config = dict(
    hidden_size=160,
    head_dim=64,
    norm_place='pre',
    norm_eps=1e-06,
    positions='rope',
    rope_fraction=1.0,
    attn_scale=0.125,
    init_std_qkv=0.0389,
    beta1=0.95,
    schedule='wsd',
    final_lr_fraction=0.0,
    batch_tokens=[8192, 16384, 32768, 65536],
    doc_mask=True,
    z_loss=0.001,
    train_tokens=150200000,
)
Each number is 128 + 32 x the weight over the matrix's rms, rounded and kept within 0 to 255. Layers, rows and columns count from 0. Numbers have three digits each.

# layer 10 MLP gate, 448x160, rms 0.0565, rows 316-321, columns 0-159
134160135145151145168046139150142093084171132109122157146165127119103093116112121096102169175105113158135166151156104136141084098111143082086113092163115137070067115165110106118158158153091114100170117121101077152117168134133106111169167175127128167188161131108111115213105159163124152132116185123154177090122131125098137136089150117108159141084122107177082166141079092142094118176137143161163108128128158112113133094119113051203104174139119178109163109132139168133143109103156135
139116112104138072090086137092134138118106158200134125181080150141079124134088139193157146155100114140084094193102160102101099124139124125138151129182142158191064099140106064110171095089147136107108141108120069133092050117151144120130125143125100157137090104114138165108190157151040109132136102085120152151115128115106120119142170130125100136145075082144095161115132135149161123088159142114085122115088039132116176179047127071137139100141155183096116092174157087097095162108099147
112144148128129170132135111136111172115176103112139143149122095164126149120077135098118149166188082104172122120143204101115163179120114088144153146092117169186109115136096129161132102103143132103185164116209112089134145149171167122183120129090134116126100162098071103104100132131126140171163153045118102157115071150113140181110124180111108176093154179088177159129088082160174155129141127143160137192197159109102122136133128178151107132162114130160079098143121109091108103040107096
156163097092129116162053183141169112064120093117157124138052160182122177173142115101142110179085137122134151111118169121124083118186104115109098150157215206105089127108089120083136125141054114129190072128206124127108132121185087089139132106119094140082101131115171169114160107129145108122206127146130105133105144113162145099075142112082149158086103071116116129040198098129087161123171161095122104179168124144135140107091089143097186125141142133051169112112136154128090136124079165
131168154201165110090190145139182147152137110116167123148107071180082161150076120142104182136107084118065118131177055117098147104142156085111109116131138163102134132094185093110118111205129102125132154169164098068153094135117142135131178114107100179148172107104161126143091129121125141122146096108092138104153175104147103169105078151086090108148107151148138129117153127149160210158138101123198115135077159123137107090099168102053107075102104127164075164163143100148074146070178125
157152120120192194170143126087135103105179120178112167128151144124091129131113082120148127140097082134156111119131140100086144118109116137182122084098167122129142156100164062115138110127122198156118130113150138158141125097130139160153131159080116149139152088116184097145069137146112124136161158096089143147113120125101168155106078111110092109124129065113106120135144128131103097121151132136064140078118123087170085167189067137129171083179115112123111062147121103080145089192123092
# layer 10 MLP up, 448x160, rms 0.0551, rows 316-321, columns 0-159
136110076153131118059152074159162087157110129186148142169167075163147133078128128072108166128155132135064165084107137129115125139144109102183077125101097114086101118131076147097157133136082127157111092101157100189133146186122154117132079145134079141125098124085127090093177157112126137201126182126167092135125140114113145112099115073048070126148169162151199114111160137164188130105180163153095137161116100163139139133118167186144121061089122161130133086131163095160100125095144128
225163140141090132084146137088088182183101142130178148094160165078078183123116098145133098148153088126095143184133137120118164084190094143052125128152069116104126122156111120110112138102079136123109092090109070152141099138152091127137140112138103142128163144148143093141167083126162156107149121118101118049168143142122132132136142078121160107164148201076148080098156088127165133138093092128145103133160152052114052132124095156145115103110091132138090154155089057106117158131095139
138150096127113100125068140169128133108138102166129158142118156139188152123158090113153134145142185151089081183198128097165116125098158131177119090080148116122122138124147104157184092120134133087100081103082148113099133117135108147051140116208142142094176119080163175076125155139126156116115163124112109155125145137199110071116115125158146084136137168162106127171082121170123146113116099158158127095137136147117098085114107154103145183121190081143092106096131113089034130075124159
108104141146141124111078143109072113128154079091129087158062124170155059081106185078103136159148141105064130194152053169137104160120155153098133090120154126102146145151117154183164099107173152146173163107152141090072100091146146091119105113098166128137142160159078132129175121093133110204114086141181164141143169119050184090146089129114147000125125132135152122188124193122173145150072061115079098128112118135108163103164112137135125100083154122169117159174151126066132119194071105
145137118130083175143141095164084040136180153087117103110122085126098149157155132148096158093158066167103131123092085161135126141148137129093153100123075144131078126126114153140085114108156136128110133173141123089152121139159149119113171124057130178178096167131123133129125186042202164201127063120142128127155108027130104123082136123190135097113108123113140096123160118120127118152147138082122193154156194119094148187095093069161190122147116109145105137138112067110111119097096144
159132061132156117136110084117174140156140110164064146130138122139164164163083108128135143140175118120128096123145138183165153138149092155102118109105113064096192148086117096149143127185147128118119096141112120123102152112171189126106123111139064125145162183153163158150126154126135117141153083171100155152138139189115092087124187121107134132201099143132174135117100067156121119151145101097150137141113151185128181085128128108121088108084134174140142179106140106110122143140135063
# layer 10 MLP down (transposed), 448x160, rms 0.0559, rows 316-320, columns 0-159
107087142129094097136117180155109214110162121155214111139128111201051137081134082120111085163110084144175083153162124126173110155144121119168127098142113135119104136159158129119169163161127113075159137142101185123147158109082131127162086137095106118121122080128120124161088103135120118111127163102131138136107148113138099138090189116119086146126158125173112177141129099176160103154115177114167089159130142063103124109101160086102070145172123080132082076123106132138095163119090111
193102122124129136139138129172088174156102152084112102076145148189208099118074097131163128132125148127102114191106104106122132107158133143134179117106094166103094154156144184141085126109159139094115088135119120116130125108100122153122103157122134174120135148144101147130169144129061117108134143167169142102137133123104157153117127121152129101197129165117050193097169136104185114096100162161111076144107129184119103130123176050093155114164172112183101090105091080152153123156116189
122159146121113137199118115129116170089155147164211153100192133154087170126157123120112114137145163110168129168118131068178081160166190099099143080126095159093131149096114211118138133134164139129117135138109142108141176055136128105117121116155112122089111122136076104063124097128150035110076159125096107078121097151101170124119091091133121151102124132090074057214104089115112126174142117144097128124183143127135134176109121081194133120133137128135155108161164166119157125115106107
075107131133148168111110110156116048110123124159179185120114122153114161077105189114098186114171138091094134136162079111159134108115156122117109146176110218132079104092165162128073108133136131153091101131127115102097113149112094143079105065115171114139094161149156074128144142162100093104117104071057134165156063150081136078248156151128152092157070117150144157176085120070146182177084105117099142174091104101166122155176078103095159168106111137149111069126128136097169123139111172
138127132110074171114144121134179122159076176104098131064093175135123177086143135134088118124148082108164150123083114170083133150158133144183149104098135048099150161156140107157127141107123134143111096135134160116126104142130139042120122155168098142148166071070161099124114139169132128156158141163157123174131164095125127161189130156123118167159115154117191125084066180082128198188175137109128144112130200075117162091161183128178158139159140153109132128078170146132133149116094095